config.toml
n_kv_head = 2
activation = "geglu"
norm_eps = 1e-06
positions = "rope"
rope_base = 10000.0
rope_fraction = 1.0
init_std_qkv = 0.0684
init_std_o = 0.0
init_std_up = 0.0684
lr_mult_qkv = 0.4
beta1 = 0.95
lr_head = 0.0152
seq_len = 128
Each number is 500 + 25 x the weight over the matrix's rms, rounded and kept within 0 to 999. Layers, rows and columns count from 0. Numbers have three digits each.

# layer 3 attention value, 64x64, rms 0.0866, rows 18-63, columns 0-63
519519515481524513526494500501543479486499480512483428500497454483474503484495535506497527478522488495478512446513483510487510452439486472502498516518487472492531501505532530510500505503520487
483520446466480486537519513552545462505511482531523481500490521522479544487491498515495504506505520529515522490500465519523493525533467530535473553514478531525529555532461491472525485489533569
518483510457499492504471516500501504494496469491496499462484485521449460557465522545548467547501491470507475535505551498518481476494544524477509515457468496566493497508498491504521476509462486
486522521543491503484455516480533516566478422476474490525481497475483455521466493501524495500513479480513508473512507493500482439479460558499511459504483505488505473502493484514533518514458543
536501487445492494523452515448534518482482523471498523522517478516469538484465442520472531453523450510468485537502513451500510506506467513478527498553483520548537457476516518487471495515503486
484525514523531494488516522533483487502510489476506502543487502486550490531511496492478494500511454506451503513495449524583537509534517524501522454496503490499455486495493484455525453500477528
548528505471485503508539483494495491497491495525498524468434503504547526483480481490472518488575546529504494480515530478524515504530495521475473503520515508530494504492527488483490492511489498
448469466498518467574501530516457530515496487493544495509513510521517496488533506523485484461454507492533519463517529470498493512531459514479475519535517532458528462483531469530501518533545504
468520479550514479492527496502484539470488508461539500495484488544473488479493490529502479521464496492529473549517514470532488527490461513501495494573544476481497495477557479507516506530453493
470540510488479506517520517507509500523531540516546519495480477482485487507514497446501516533491532487521555463486456485457457439522497519520509491489509522481486467534486478479461493532531530
511458485547521446503471549542499494471500542508493563469517519459516469466532472497496493477581532486579519499530461477470535517460508489486516501473485497493567455503492489508492512474508513
506481558459532510503499482489507462451517510507554502520488548452479515509502497484544494545471526509481523476472528497524495490481477514532471505471503498472484501499545495557479532489545487
523553482542499469490466421563444514521493500479494444456495519487475540503506497534507492498554482485543514471511504543473526504513490454534498517463464497477471514481471524446489501478527537
472455508442536479527427456528461487451447529520476427519484480467517490485485482527495520497461498476496516459513509465475559507475488495476498466468521523485474514492507525508517511550513510
510491508448520503476501518464495520517483504520501515483528513486479515512457504540501487494510503515468525494471513528475481529514492489514500510494452499466506484456487501520508512523529541
466525502496478514517509465496475527494525468505497437494497465481510470476479534521507478515489515456515482497497498460446515516501498512493477492486538484479487496491521495463495510495536455
493465485473566506469512491517509483481529527427491435513507568511512520485489485484506498501500486515509477535497493495442489546538530521523466522523485467491498501497465497509528496515502489
522488543511453478507490499517539493486484513498484488486462501534530519492504488551495516504499496454474500529492480530457459493523507493506511480530485538491527507527510510480476492515511546
528483509506521531496501483469522502492495504528513518475451515520450496485527513495442532491496487501481488495506513509473446485489519513530478497537511525501497554485493503515502502567496524
505522518507521549505491503449538479481496542501488461513539511489482521481482532525454510510532472521487518524486528507482500521504473514489518468513470470487527458528497471502508520514477491
504496517513498540501471517540494487507520493491500508488475489479471521511460507493501500526496507506512504495495501503553513524527484494496541479499489503488526511520495489502512499489513524
497514504474468500502508465531530534493524478502522504468515522498492502482453471498516508501486464523523530485501482468540491464487490504495511526500511471522480473458490493501515496531508487
441513484496530508490498465531472524510476498503526490506505488451481486473502505521506513509514517506500448479503512496509435493498496485462470477513538478532534482531507496460534443453501479
491504509484497541506463534492517528495475488510503506518522478492482512483508528487510502497485526487483491500526486523512522497544490484491498506529523529518529517532495520470517488512475489
532537556515465533533521510483510534511514505516497517521471514516508529508539492535528485487509516492512542462517478470546523523485494518523511475507450529524530498512511509499496516496521451
519444486512529527459487482493492481500508505476504477564477523510468498511486527473536479515476519501480498503483467487487531479485465490506485544515521486491461509503491490498526528494480506
459480506491482493523504493480493517512483482537463510514485493469501513481463509495461496524528523502510492499529536500490498515480477487514447508511476491522492500493517501480501545466542486
481489462504520492479498521521484504513544503462497470538492485495515480480500552497554469537469487519522482508496475495514482473465526493474461460492488511547467513542501486463490541484499501
519496501515499442472509511494509474518534496496513531525473502493510501480523507498495473516503531485495489516508486532488525542507493461497503497511504501490471480490500499495494502489520488
484516482478516507502509514521528532490513559530528503499510483497477510487507526497521489492511484524534488487441477512508509522507484503508521493491520482493504519481490532488517509484440473
487519496471461482517539474526502481500490496483501493515468479515497471496499526496507520484536503499529507495538496474477477507522470476483483531497498510535495516480505465496446509524532508
472480510508531495567502534489519471537472490503470477513500521494493496492477494494489506504506507484469504499494472534511532504520489529478480504516491526500498487444479506510501518492468521
489527492479513486494488495532467487486483463461496521521514485480500527533481493475500477522528503501510478469475547481546481493490478489554522509459491511482534462526527481536520471487509505
494511482501497487542507520502468484528503529518447489499499493499504507462508531514537524511481516489509512497521477486520477453514518497511484514505457483518506491500487508521484480510518479
474492473421497498492493497509472493568499482525524514442510456505493514543509487478482511490485483518501488434506511518513486508449524498518513483539489550484488529483521525506472537490538490
501501452509464521483535480529520491461524503515509474537488550495514503494501481484498474536493524531507523521503456511501510516480494491471455458510503496528457495497474515521489499491486478
494479530503510494499488534490469516482513536482509533486498490517490510469483512508495509478480485488491491496521469458469522506522537530501513524513503473514528492499509442469479458508521508
459519519490476480470537472492515557498514478526497458466555499477507496485498453507500476471520496518521462464521524528501501473509490517517494537463491491539491497462505503488498509532469487
478466533436510490479512456506498511507484466495492524502496479519505489568512522526489493520503482495520483516481492493504483497536501497498485518512493504508543484497518485503521518490539517
492519439509473504517507519505504505494497464524496453522537505516494516488507516530486481527522504488497498516527445505457503495494549492478498476486487490514509492511507529532449538477514467
508475492523520495502527442510507525508460471498539530484498482500521496528499469502500485518469506536495498500517477477467461491480499480493540468473487536509505499514544486533495539482462495
469545507502498469499501494506475523502531496512486508504518496471508534486478474510513492494507514503515486490471474456508505528476506483476530475506498486530470477522514493519481462537477510
509477492515481491487511521496490474523523499512474471530537475496450480500464493480485497520518507451512521540508530529478511501530519478493482503503472470464460490484515494482489504504451513
505508475510497480470506472485476532493477506482487496493540486483509482472470514477504479513532494524519504500481482494508497542524506474476461461512555507483472494500474509495496485484446496
523485493480514497501513505497521499533468533481464514518461520498507507510507526481466530504514501492464488547471483485491480514520515494504471497468472461447508496473477515511506498510511497
491507469518532484479520483507468484543515513498506539527535519482539529517525485518491512472526490495520516490471492495505515492499534513464494524488533472504475498516464498502503512492511486
# layer 3 attention output (transposed), 64x64, rms 0.594, rows 18-63, columns 0-63
494519493453491492501480499509501457496498451487470517494492500548580509508497517485520483483480477480523443520505498487503520512474489519519504447510522486490495488493513508507508500494511544
449524475494459499559560451529514473506517517504484477533532513489522511469459516488529489494539449497515505499469504479433494474484497525465544525521462489555504551516500478509466485565485455
511471483471535467507480477472486546527500508506501518533469495478466491483504447502519496504484500494474502538519488522509479557579485496507456488504470481539481466523539482538515505555530462
488466488493508526492442488441518494463523504499514499518482572544531528520434461455498484521490533512507513501510489473497511505554518478499472500490510505482483470538456485499506462504481463
541528518480529463528513459540570492493506522490477458537512506502580492558530496501549530476512582507509484542491499514509500479527466489489535474487471462497463453463461466519538497490480512
501491486511453489477540492513491531509486510481567482514524496501525457529475466476477478490531508498470473454492510491533515531479517482493460537462512527522493512499481520474506482430503452
530505477516494476513546505515517463502514557487498499520519496485542468550471557483511510507509516495539502477505497455514500501503499538461503514540484474491506480500522516478514532510549504
481485482571536464490525469450499499483485545510465476447534519505478494535504465494500511467517528565552517519496531507487520469468518527507548483507512505490517579510499519522501492542394531
525498476470580527453523500483537505509511531515506497469489487476467457501463461514490538506500496520514566477498559505536487512491508533443469487467522504490548495476504495563522484484455510
478462474521471507535513479507525449504481501511480500520501513511467516476465506485487486509451521471475507487521526557435493470470528483496508480535503568490493523545507501443484490482471492
486487536522516519424484537479467479536479517496506508492582474509516541527535524533486442512512552518463492492529485527492526507479539535500501499505482485419507500513489524437548498599466513
489496510474487501523481496488493496537499484505470500467457448515485484512536540506471503457445493510523541523502492505471454481503517497514499482538518526514499527514549547523470494489521489
506557484504490539507517484464483495463527452446534507508542537498508464493511510496490518527499436541459486554549484444446512453462518533507458529472491481494506523505499514457507527519536503
492514464479561469465506468518474520500452453440497463502507495526514451501511522534523486481488489532526464543463431470475507477503593493544488462484515494475472513525516508498457539500491570
499485492490449536485493491516517501523508471482488483494480494512512532477535517490477523491500468487481512513517519517471503475505511518537507536511494495508467498470515546523469505468522510
475549484524509504453493505486487490482512483498530486467528512449510463491523480552503505514508466515522524510537495478523541524500499509513484506467522503484530512519508509471547498512478489
534497481493512506514542481483497463473469478478487456498502485497498500514501451523468498449530464497522499519494529508511474473480518491520510503477540500526477557474499522491486522496526485
523471505479516503463486520518548524504499548500484528519529497488524485496483489523532530491499487501469485509487512525519511504501514511472498506511483483557464482458501513497520463520515521
500462498528507514484537472535501490506490511505496499521515515524526486478483506494522474498507465531519488458498513510492504531489487490551504531506488486514473548499473513518504487480524502
526491504524490511478487467488518465479476487540498490499465488532514492511493502492469516501476475488526500491485523487517503545517445479498492508486510523509472466503491482502499486480499492
469530468497480517510501525498502496490527482505479494508501506499484516509497506487529486519501493464476515507513512506494494508507506481465480488499518506527480506497509495510507484499468496
459471479499515506495491493493518503502499499472497486484518494475496501507487487490489464509495505473494490511493503468509522522523513516498501492469508500466503510520491513498497523456486524
514512512520485515520507506494499500459488513534544518473485495460512498477433499534488499531505532501522501513520531503472485491528528495484479482519498487469469497507500519504518526532499491
497519485510490508520486474504515490490516505499488503497503521500508492507477529521515543514497505475526483475435495490478492482513515519492463509495497505534491467500494503503481510501499486
487453473496482484497491520496475540537530475541485469495497520513503454489498504471506519527490509519511498506488461539475536512495518516494495479509489545477509488492541520513526492501475473
490493471498522501523488498510491505496530502453485483518498488464483511544538489510494477466514498530520497489490515529504496492503516492512502513489540492524480506512476479502480555510508453
469498485501511528526511487494508475511492513503551541486508517493536483525485518513482485482523471511487499470509485495533520484464497491491506491510512522465523499508517526487499484517453477
502507481475552526492483506520493528492498471513500533500492483497494493535495473574538519483492552513529513494530506505500471495517491483500478487506516519479467512516475510478495485521464465
517500486453453494505509508511494493498525501500483514498518461502523488494510505526480497487510513517508495474497507498520502499496497481463513506517468514511524516500478509475484483516498499
523504461505487527516472508462493504471510465504488515499498521508506494496479484501489503505484522490503503503500516496466492489527498517507479518482471488489477491522466470497492514513521502
492514468521521490487474504517484503503455501473506505522534483488498515512534493473474445508518503507501502487509486517513507478452537498471516478534523517493476511506505518468530480503486489
491507509467488484547510467511486498510506492503504529475515513493511508556510517465491479472498507512488481523478486494513509472478480508521502513491505482532502481478487480484501466517515476
494514506527502478541475490473518469500508503513543496507471514475490527522534472468507501529462473468486526494554508505516487502469503505466519482505525513488516529523521527517518509473484486
496486517514494512476490494507465549543478506510525493457519507516503470505525493562512498502494519526481509518504499513481495494465504484507488479483495495501485505493515513528487509506531512
471508487495483527455507493524518499515487461518487498534470543508514505486493466494511456537492508494459510480518480482492504481478471529507534500543438516495498519505490530510463538510466495
506471493467519518520514514494497487512509487475480497513504473495477501524455523516505473477509523483571517497482517506519523480483521484537484491514484519503515505475489508504513502535505498
515519464511500497490553509516486509509506509537511455496533495516514486508518483512501510517540491538468497520498513503525522499494481510483500481461526480492479480530523499481485498461489516
507490524511502476504478507482525485508530513499509491484483523503519510484481501504477495454497511466496495506496501468475487527512540533534540527508489514470509502492506543485527509480490492
500520474517504480490510478506530513512486477479502540512492506448523508518524470493506508528511488517491481478518512530502492506482532524495544497511499513490470513486524511519504501507486531
518486509485484526464491498465490509540495493517471511476495513509526507540530499521514516495511508501516487496497500482522519493485481483526493486511479493488521503479508517520535485519498493
493520505501525483544482505495503529518448516499453524483474502480507498502506505458502482536507517485519488495494506493555505512542500518494544505537510497489502483482503502518487513496491487
500497497518470512531500524490515495498506506510527467498495490493471478485504485503518458498500514497500515520529505494528518486519520496498526458500499490479520466511529518491493473458489489
504508524497491505487509516484494509509528485457506513485487489522507515494527490514507478466494498455503464485502496481517484542477502487508514496474503503524505461500465515457478479511521493
507501510473507511515499480493483453491501509470471487504497493482476484470481512516452508518477535489544500496517517495484468501512519528499497478504461510472484465496463508469516473511498495
524470507517479521503530515485488489492442477489480520486535500501508524532519521502488485487506507511496487480496510563489505470497497529471525500505505494494507524462479471486492483509527515
532487525492480512510523491495462504508489490505516523509480496502498501482507510485504511459536527499500502522509491454503497473523513473494509472498506481450505529496520417457479515501498493
# layer 3 attention query, 64x64, rms 0.105, rows 32-63, columns 0-63
483496525507472483474489450520453476515503499468484533471497514490524530520488506507497503479490511534498483456429477487506518476513477462492533504486487472477498484523463498488506489469449516
538457494502540485520468515453503507511506453505465511494453510491507444478473491496510542512498499467529508544487529471499494515538568522534473503521515489485488483481569475544467537547509472
527485530511477485472463494511442519470460505495485473513470511513497479512507508542506497457512470517529515499491466473497498522494440497463509536474397518507518493504514468458492484488466483
479505537550502512453517487505510482486484506474539485472503509493454493507541502504492481516509502497495502474498493493492525488486480487484532490502442469530523529510544480469476480483464515
523504467481491490479513437523488525474462508484481498548508513480551485510495522559506498480543527534519523448495494462504491527530495488472499553469517514501491495515490453504524475508495522
468474457507501489512504508503538507515529480502510443502481496470507457519455498519490548508506510500471462528503501483461496498490522567496506565485523492489518454470574503525511443500539495
495521494481516517493521469540518482488492473516464453498532489491517517475503507492507459447505505533497494514492497505513528460517521504500499522497493458492477524453483506499502522473503499
511516485486526503506528489507494470458499476469527471471584471497486495470507513517500522487508485515500439487526503490537526455488515519547521536476503501482512498493532480505485478445481518
491513522461488487522494466468463517503464462471465515483503482455457464506550520496461547515466508545538475464447490501513457458520546562509443515523537519538532510445522470514481575502546506
510438503503513525497522513496544504498510477471516498549517499502530473546472489513487519484504559467484465531492519461493561528516507501516488481483536477486464502478474485517449511496543473
484493465517490460523527535488509509540508527511507493500482484499500471499540500465534491476541466541487464520528507488469498519444493506490462482530543508511523507522522510545530481449483527
501527494523553530486442564479465549467475532529442491502497431495536549487504517498521518476497505532529500491472470544547506522550543506507487507477543484527489468513520512490494520476523483
510513486486497473495469494529463500549522444500506546509495444532545497474535524494501486527504490538466505486502492498525490552490473446513536482475543472516542481499491472462493490460523530
525500513554489502487497522471487472472519485460483516480508504540463515491501450504488472528473502482503505477553452519478485478504523499549497492482512530492509471505472531499521496507467476
481488525511508493519518484538507519428486526476521507524471511468481458503456496494448480508546524543536517454509504498505480567487508488464519467458498529493499527539467504409487512503463453
488516487489527511529487500479543491517509517502517501548534534491525461491431483487510477493510486505508568507514484499508498559522485504537473488521477498489494495487528461469532447512500453
535542512503509470458480458485493483523489502475549463520476518488525506523502500499503484439462517538521524508473509507544512529500537539466526538508513537457489497552455511481479470502485508
497489496492513508540501523486529493525524512562500524488532487505505522487539499491505482508460473487490496521504497535478494478492481528523467481521491538497513493467466535473501501492527501
509508540467501478518496493496509511518507458470491482525459491513509500477503512513504528483475463483481499516497517481516507535499484484506498561494487542509492484502573463480488544533530473
513466451488516499538506497519495548516469549559489513527525497468521488520530499544512519492516533492524505494515492471529522503528526534512517553481507541461484455537522472501488523551463523
470504500478504476510461531486495521494508489495454522491453493530500479482493517513480564511508505475521506528499512528526458555531556516518472465534526503504519486543512529538472500472514489
506535441501551494568550544514496445553479508474535512512488512458480469479503478536527497487492477480510490519503494476459501445499483470496489449485517491482510524538499456504518480491478502
495492536500509487472460474516546507481471482514530556475470505516488527559516463485518483521467542499459535469487480501516449520541526433475468435460511443552494489468482504526559466478544561
534535509517532512493446500543531533497478492501485550505484547500501469449499504539546557550534520536504522514511477486472505472493544518522513511499457537470505504507551522540511546500487493
495452479516532521535516460494572510496504493486460481521503503479494520496505512464498486525503483497519476476462528461462452455553511491551510531547492514519480472540524494492478511477488515
506457502505488505474525516497466522492520508490535496458515486469416487511471496506512525488447444488535455526450498529461517468509528471510425393496472489483509480432554482498507463475483511
524507541535481478521560507541527475560436505545464458464536483540529497515517510454504516498521489424540500466509500515451485496458508510484518532512499475528491537491509473455504506507507526
457540539494530472479540484517524534471489527510550508519484506513500464541526489511555485462489527490473559514532536534524488493481449460499481477482482531501517478517457477560498457454453498
528512535542492507550488475436489485476527510538535452481496537488518511518462496490511557524508499492491495494455546508498464459515492480532495461502589519515494478490457539494495514487477487
456486479505457502538505505491505489505522537489480471502554546514451536477432503469505477562492526509504477519487507548506519513496510532479516456465514486521519498502528479518450508481522515
506502523531522505496475505518488499495492541501575488555524492473515551504451515454470471535463526474475495481490502480504470474508557526523481512554468480465498493446502571506502488446537492
541524499510510472529526520544556537502536471511478524509494473531514535521538465473505491500505492452445545477462536513511483526476524524484531481514499510516507499404553488502502546459527478
# layer 3 attention key, 64x64, rms 0.114, rows 32-63, columns 0-63
532505510527479527538485554493517529510516507526445496491492466495500511483520552493455510504530483512505529473491528503509450514466558527485476503480521481510483529479499487481532539496486513
555527483506484486487503469516528506503527514477548506492510487497516502467488483490481531541502531469521446441488495518488496540485475498517533502528443511529484442510484500528457508488460493
481536487523520522469493544484501498477466542519520565533509545501504509549490498496515504500460545481491514508494507523459441500448534523521480471510539475491457521502506486506499505487499498
509500517486487489482507541496523492484512512491488512481534438503481470510557589523518492521509487566544480506453482487481537518499470458513482475492487516495546478501517526443526508469538479
525514513512437508477490480486496518466525466517481516523496520510515517546498488538455533518520568466501471506472501481523473477501466497542521463529479486563502493454474534523477471474505501
526501510488503487505488540479495484449528466497479496511494478499498488484497504528486463517479474497468492494503458513482499461489468526509498524463469527470508497509477484495485469544487451
508496498499502530514491477534518439516447429506466488486451443475528515544602487475494437423471445492475508498526495504534512467511443481477532538484536485517460519504504476494521501491516525
488478535496478537495506486486544513551518502507501465508529480481488464503443494490486584555523588499548520522429487536581534462477452541512540471506471492522547508474507487501472486499491507
457506468475460469519491541478502526438512485461508459498516479489438515458507492492504480503472492467483459480494508538476524435489544532474478546514568500523494483431459448504476510548532538
510486483471521487543493493522478519480498492548519528479491492486515489532503546499486517498505483507499493519474499508508500465514506473499492516506474466505511459515441471480496477462570520
550474537513489495522516496494554498486490475505478498516472493489516495497482498498538497489515507491545488426510500512494465493485517479499508506498464547471492473545467476503499516497460465
561484467492506510486500482476555468484525509532509467555507520490495503515498466475477503461483532523486497528507511486492494534529444514491478504488490459517433473491511432488528524501525536
487476523528491500484518465558532511505498498490491510507490498512483488477501555477537500476527525504501478531535509512490498507472462478465507508475505467549496577465484477467526508555501544
511496485453497541489491522536495532501512503501506447462501486492472512496538521525480481495500480520481484493504484505497495531537545501477476546475512510525533535489507563508504563457498514
472488493513478454480523492533479512509457483492490465506502489504490478530516473495482471502517504486485516454491502484465441495485551526504459546481434447505505508480514570546494486471548535
518494474500526508509501496480491524521489499506514530509519496518520515510507507486514477524527529502513525467489490471506481488520503521492494513558496501527545530542469443478525475452483482
472473522490474525509482508492494481534515515461517522497502528477490502470481474475512492458514513512475508449559513478522534564461446491469510550486481531507520521490553491541510513485473515
499470517505507480510523466509479476478455485445503498496514514496465473505481534496529525524514533491552466477521490469510473493557511487484503497490481507505503461556493453499486524488461475
513503556483506496456471454518472524508494462455455525555475507487524508477515464512506520498515502465526511519513449526526503522506475513506530460501459456480529490490547497527531556459500500
540455517458502484458514496508543479498508515516517527510521499518489482488507498543513484551493477431469458467534466552500545548463443487542498452533473500510474489494520479493444537526514475
516517505506503493489493498473519470496509475482514486494514541518501489518467531522492527527486578497531459443459544444563545516508475488516501477456478475465460498505504493503533503461489483
493505443518520468520504506548515469483493468503511500499546420453496504473547477497467426470485488508527489505498517517505541520539558478446510453473521527482445479500437473473497510514413509
537493519508479446539479472517514483507485485490509528505487465480539533484545552481536466483483474452500506471483499528519526514510480522500542541477472512533470512499474423487510502510510486
516549507498502487486474490484513486511489529526528491513519495507495536488522517478531473502471482529498552510526459506479517489496548502500478476503517505499471480443473562531530488575478539
521526485536504492527527531519519473533526523490524508493526480482506515557543532488453490508514558475515488519472465502500509501473500486478573508498497527456521461524523498466488513548502540
521477510491467509542477536464505551504489475492524493478542468508445486469499450487468519480480461517534496439523514513544505456476512514527438469453514532505481535538545517473492477501527467
506472496473553519471530516534486490466459470507494497511525521511560483498519480490522497488497523515522530502504470501481501499455458498502520502476483511465576461490563473483484555544464506
511524504472512486445500488451487515485461552486496516493481493474473522479471507531474492495501498541485551459483547485562496508492505485492478503489507511436520534500467504498505414506473458
537468455516519486482562478499491459525525504501536455470532518482477472505512533499469511512468484520463504558507537543477447463451516495492477515495501544494516525497514483507469526425487522
535510497517460495543487469506479448522487452449494519502539527493514498455476521457476516509483475505433467500515503477462499484461498549478520538493502492488522506519472504445506512491466521
534507488504538469500488504463472478546519518529488524506548526491498494498496526502500538536564502499499530498559478537511553475530485546501502577473509479489479492504518482534542489497535485
550526494493561511497482494504520503469513481473484557548491511527490501495530527488507504473515486461475498506451496514510537541441464504510480508473488516485493469532495453486497554532499525
# layer 3 MLP gate, 320x64, rms 0.283, rows 0-19, columns 0-63
473508474501500541527502511561529523513496526469469513475531511516488482522484444458482503509475494496499506466527531518480514551546527490494487489540489508532499509541512481517500489459500521
513482481545519527530507495488501505482547508506486468494480516503489479512525514458501510471476516521503535523511535490498534463476541511507482463480497532466481492488493526527486502482486550
512491488544488511487511522519522473552493521525461445462499547536507508486514476528514473452504533505515513537447562514471476480537488512491474491500496479526496466472529543474522527468464485
481507520514452489515542502552493478521537506498500476497475503508474505541535505489511518509512444505514528484491490462518488475540465504488486518495437480449507498488533506493482503517483483
464489513470488504537519482486478533510475475573481509484499507489440504486481495517511506504489518480512545526500500539459496475485496497482493473517505497518528471483484455499470483499473499
485527488526478525527515506498489511446481494524476506468516513513509470478484499503498455497536466544522523513494481448483515486509514444546482490469466498519471527531490474468502501539496477
502501498484512517533468511486495521471490539462566525509463474477462502541504520510523491521505448566500532519498514473485506541547524514546478490554499480508537526489505504507496526480512507
523437542488514479551468533479497509501475512510534499484514465488484506508491503504513518535508498552515514463487485508474503473507487462482469469495455478488500480490520513483550452501498536
509463471487465487506515492467482470544478514543453459515502501512482503497460522432533445493492486511515512485534505489498529481486518454489513469492480499473562485527463516484527518492464484
508506512469475508527474504520523478508505460517516489513472544496474513510516495480507470487474498484461497532547505465515527477472531547457466472495479477485520492523461500517526475523477519
472502522491499487527456548482493485538476442552524517469542482495529494500484534496493460500525511517479528488483560493498535532506535500484454456499525462531493475510508514513508475506493508
503501556448485549521519518520505500471491513517440502471501499504495507501477501528516505454508523510469511485496490472540491499497508473461512501507510453490519463551454492541502509521493475
480444481470526484513530527501565527533521495533508526515478486488494480482488512497520492508525473476449476532478498472515512473550480526479487530530546505512486490503480505466518526469521512
428481494483513490551509502498534532519534487505490515483518530485468516447507462505477489471531459505533497528480474527506521518507545500492477487522469466495478523535509471515481479520489504
531496520490490483492479518500494496485471484524522481498512467538505493470509481497488463502509529552466494485498457463481480497538487444443463404489537473471524503548506527474506510454475516
497510488521473469540485552510535479504480489469492491451463525470483521488513458481517486562495486478522540530498533484441482530500498532488489493544479554524497484459474501479508479497496474
530495517452454473515480500471478461515474514476458488520494478495517530511495494510539528503489504504482538494520467460509478511542535469528518483507548484473498509548481502532519504446499523
479514465520499514509548449475528510504491488526476528499481525513548511486482536530522473507509492448524516521519531500453501475496483465472505506495519493473461492516513513487498510475537490
526495493499529494477512522489517494505516493451462520458442487467489524515486507488500460514429499521482521554494503454518515474498501495530531496468512519494469499487491522513513493463503480
446518500482491519500475531489531526539481479515521521489483529489496522509448510479489488567530525490503512517518511465490525454466520500474500529490492487511501518532495529516480498498503535
# layer 3 MLP up, 320x64, rms 0.306, rows 0-18, columns 0-63
491479465504478534504504473488478488476524512526493486512501515516502472505481473493475470504493442471533519480473501485475468516516505550486494540509461501518543488515479500484525515479498526
498534520498490539530527510521510529495509470470511480510496523509514504477509486491472552493472520537518508489476495491476523502534494453516531507528523511535491486478496528484485498447502500
524545532464519538517506495542495466471482525473510511521473502520483478438499515483505489543488452494532497531536483464529502464489497481480518494541525551504469524519496521504501506541448446
529521493515458496487459523504526467464498504489494511513502495502529444491539504509523473494517466475471508504494477487497533520505533504510537526537487490520511459474533467511495521509523459
512526511524491506494434492537516483481451540511527499493479502505534501477539498496478547511510503499524486479507503518497459517524509482497557503526487517505461505465494529528493499517494508
451465474489475508511507527451491532485511516488478523506517515503486521546495506519490455474518516516531489516548497516475491555491487510518496507473521508435499495537462510481515535471540518
517497532494474468518511471527514482487455467523546535507486487485485473497528537492501523505481535512518507490541460500535488485509466515469505481450518523456525512514480528471500485515558493
475488500484461497517488508512501528529491454490505461473502521474553473535517487492498513472498492502508509533487499519520541499488511475518499476442525494483510482489495514464511491454520532
532443522495490502521497541483464490464459502505464474513505554511500491464442535420503452469488495491448487528493465486507509548498503449523525485493505512522537516499475553554496454492444496
511509534466488488477561520532452481566522473520504448493484532524504478488497499488483478529499450496526482515508516473495552498478478512484515544517511493492533536469478523519515547446544529
479466474525485454528511505461471498511571494517510492487534479475520518512534462503510476494470532493526478457495489457493462494480537500473506506500449520503501484520485520460467528513524446
508511476445460527480499515456523504509512495507539530488476509494510517496467507492514490524517478499503510508541521482462489485501503445511492535482464486488499467536474522491495522491516493
505471574530532490481524474521519494551511485508498467515507512492485490545459541490473483490533520483532518505486502500458521454504507555531507531493517526523531488543477516494493461491476531
468480502539511523490487493496512510502511492530497500459557533502506521506447540513530477490459440513497496472502512508518507538521510475469476482463504502512508489551457503484486506529488473
518463486493500521483474493503527465475486487508472462516520491528459470493481468531503501494496509529491542495527545515477454436526503509542519526493474475483476516512482516540517516518530478
533510482483455525508522504516483492516504468485484490498488546475491477476501483481505442505491476484517422519466502523522480525504531496498482474522467505516500472549453520560524498494528467
508502536471502494501487480448508485495544520498506496486516517478491539501514477527536475475504504512508492455541494464519491483489503491512478486518496518452519513490516540467526535541511497
521518538454481493493498494504517499527484517513481514544491548497526526480527530503533466503560489452537469498511513543512505475507494489540500524505495549534505515518501491457529540550498505
472519469539575481487516439499491510479498492523556492468506497533525473500498516471501538495543478500506473446463460506466501469480463544465477507525512462532508503511465480488490493529493511
# layer 3 MLP down (transposed), 320x64, rms 0.126, rows 0-18, columns 0-63
510495482514474515504492528519538483511501519500488517485487493482512467525535457466506543539475485506512467484558528530498488535526524476505497524525456526500523497528472548481513491511514489
503481483488510492488511517491527466531515481470501530474470479488510506511482482524500464471504513501475507507503511467478490480512516510483513515522488509508465532515529486480512493515538474
507482491509526516537457497506523491539525520505482532479508500464502490493485482510493441546495497543502470504527528484543483498542486532486462490463511516536496536474521422477517513502526487
481519503501485533518540495525517513540530422514535519504499502531490537486504516510501494554523497502502507459509507491517476513478498488532470511490524495487513487490475512467517524516480485
505457507521502494554495483479489447493478506488471511489500509483494480499512502475489470462511467515531502490482527480481497487551466486462502528497483495509499516501538505492503508508511473
472509507527509483510531471504462518528508537522503506535468535475448522480514498533514470494542503504532449519497503533505519512517451478499531510508496508480475519492490547524503533526526483
531495512504478491519525508543551480540515476489483482501455496487509533486466506485490510445482521484471476471484531551511452497461468499491538542519515461517500532509510487521517510509528506
488527501474466510498517474486484544503508529550479499475468539533497469475487523493521519508470510485499500497492473444518509496487491481487456474506516491472522488462499481519508458466470518
499428525480499485468520531484542519530486542584513468507438494546514446467473490477535509507504511491466462478569502485532519481506509467474538528484463568496502463464515498457491530504533532
479462498509474491457448510458583462532463562442492512532478515521457512471514506473495481473494470468475480454461487505493484517532495493470498514487494548517506494499507511501501465540522493
464472485464500504501464535485513484505527498526488492526490473516516506462480482524521484456506485491501488465482526462482494532542512463490529540546571487519478495524479540475510531517472462
525518513487523437475504502524475491537530481499542482499513507502490479494528501544488499524491513517465512531464501454483522489440507515497509516499577500526482474498491530471484480491506524
490444522502501494521497471484484511520550473485511469471503485521517497522473503515474509516525518514487514512457531511440494502504479524516497534463508475507518476552508428446489508459464498
505496505522533534499540538475497493524495452486484501499490523565510498469501460519528509483503495520444523439510507510524514465494468488496518499477505498465509482512515500496483478457490485
503500474529505528514489494518488542472474499487473552505508461522533484505473532509494447441529518481524464471496499479513450546488485548504498511474508517495522529507517498514472488481519470
500536504477512491468497529515510484445462456493521513481478467479510482519457478539538533555502505463535556486460506506526487527522473523533481479500501493506500501547479503541532501480490497
512515512492509500522504508472469486463487506481505535513515502507469569482488518514462537517513475457538501529530525483495490516501482483510511499469512482486533503544496531530496544492557500
505506502432513519469552501434499503527523500493472476526556485542510509486472514478521508494517549480513498446494478496455509486528505497493500545485495508498482505474517503483518537520479490
496550512499520489479535486532511474465525500497545460522496500492471503522553468492536501496497507473484563486502523531512455475483515479420524484496490486511539542538442489511485499501492527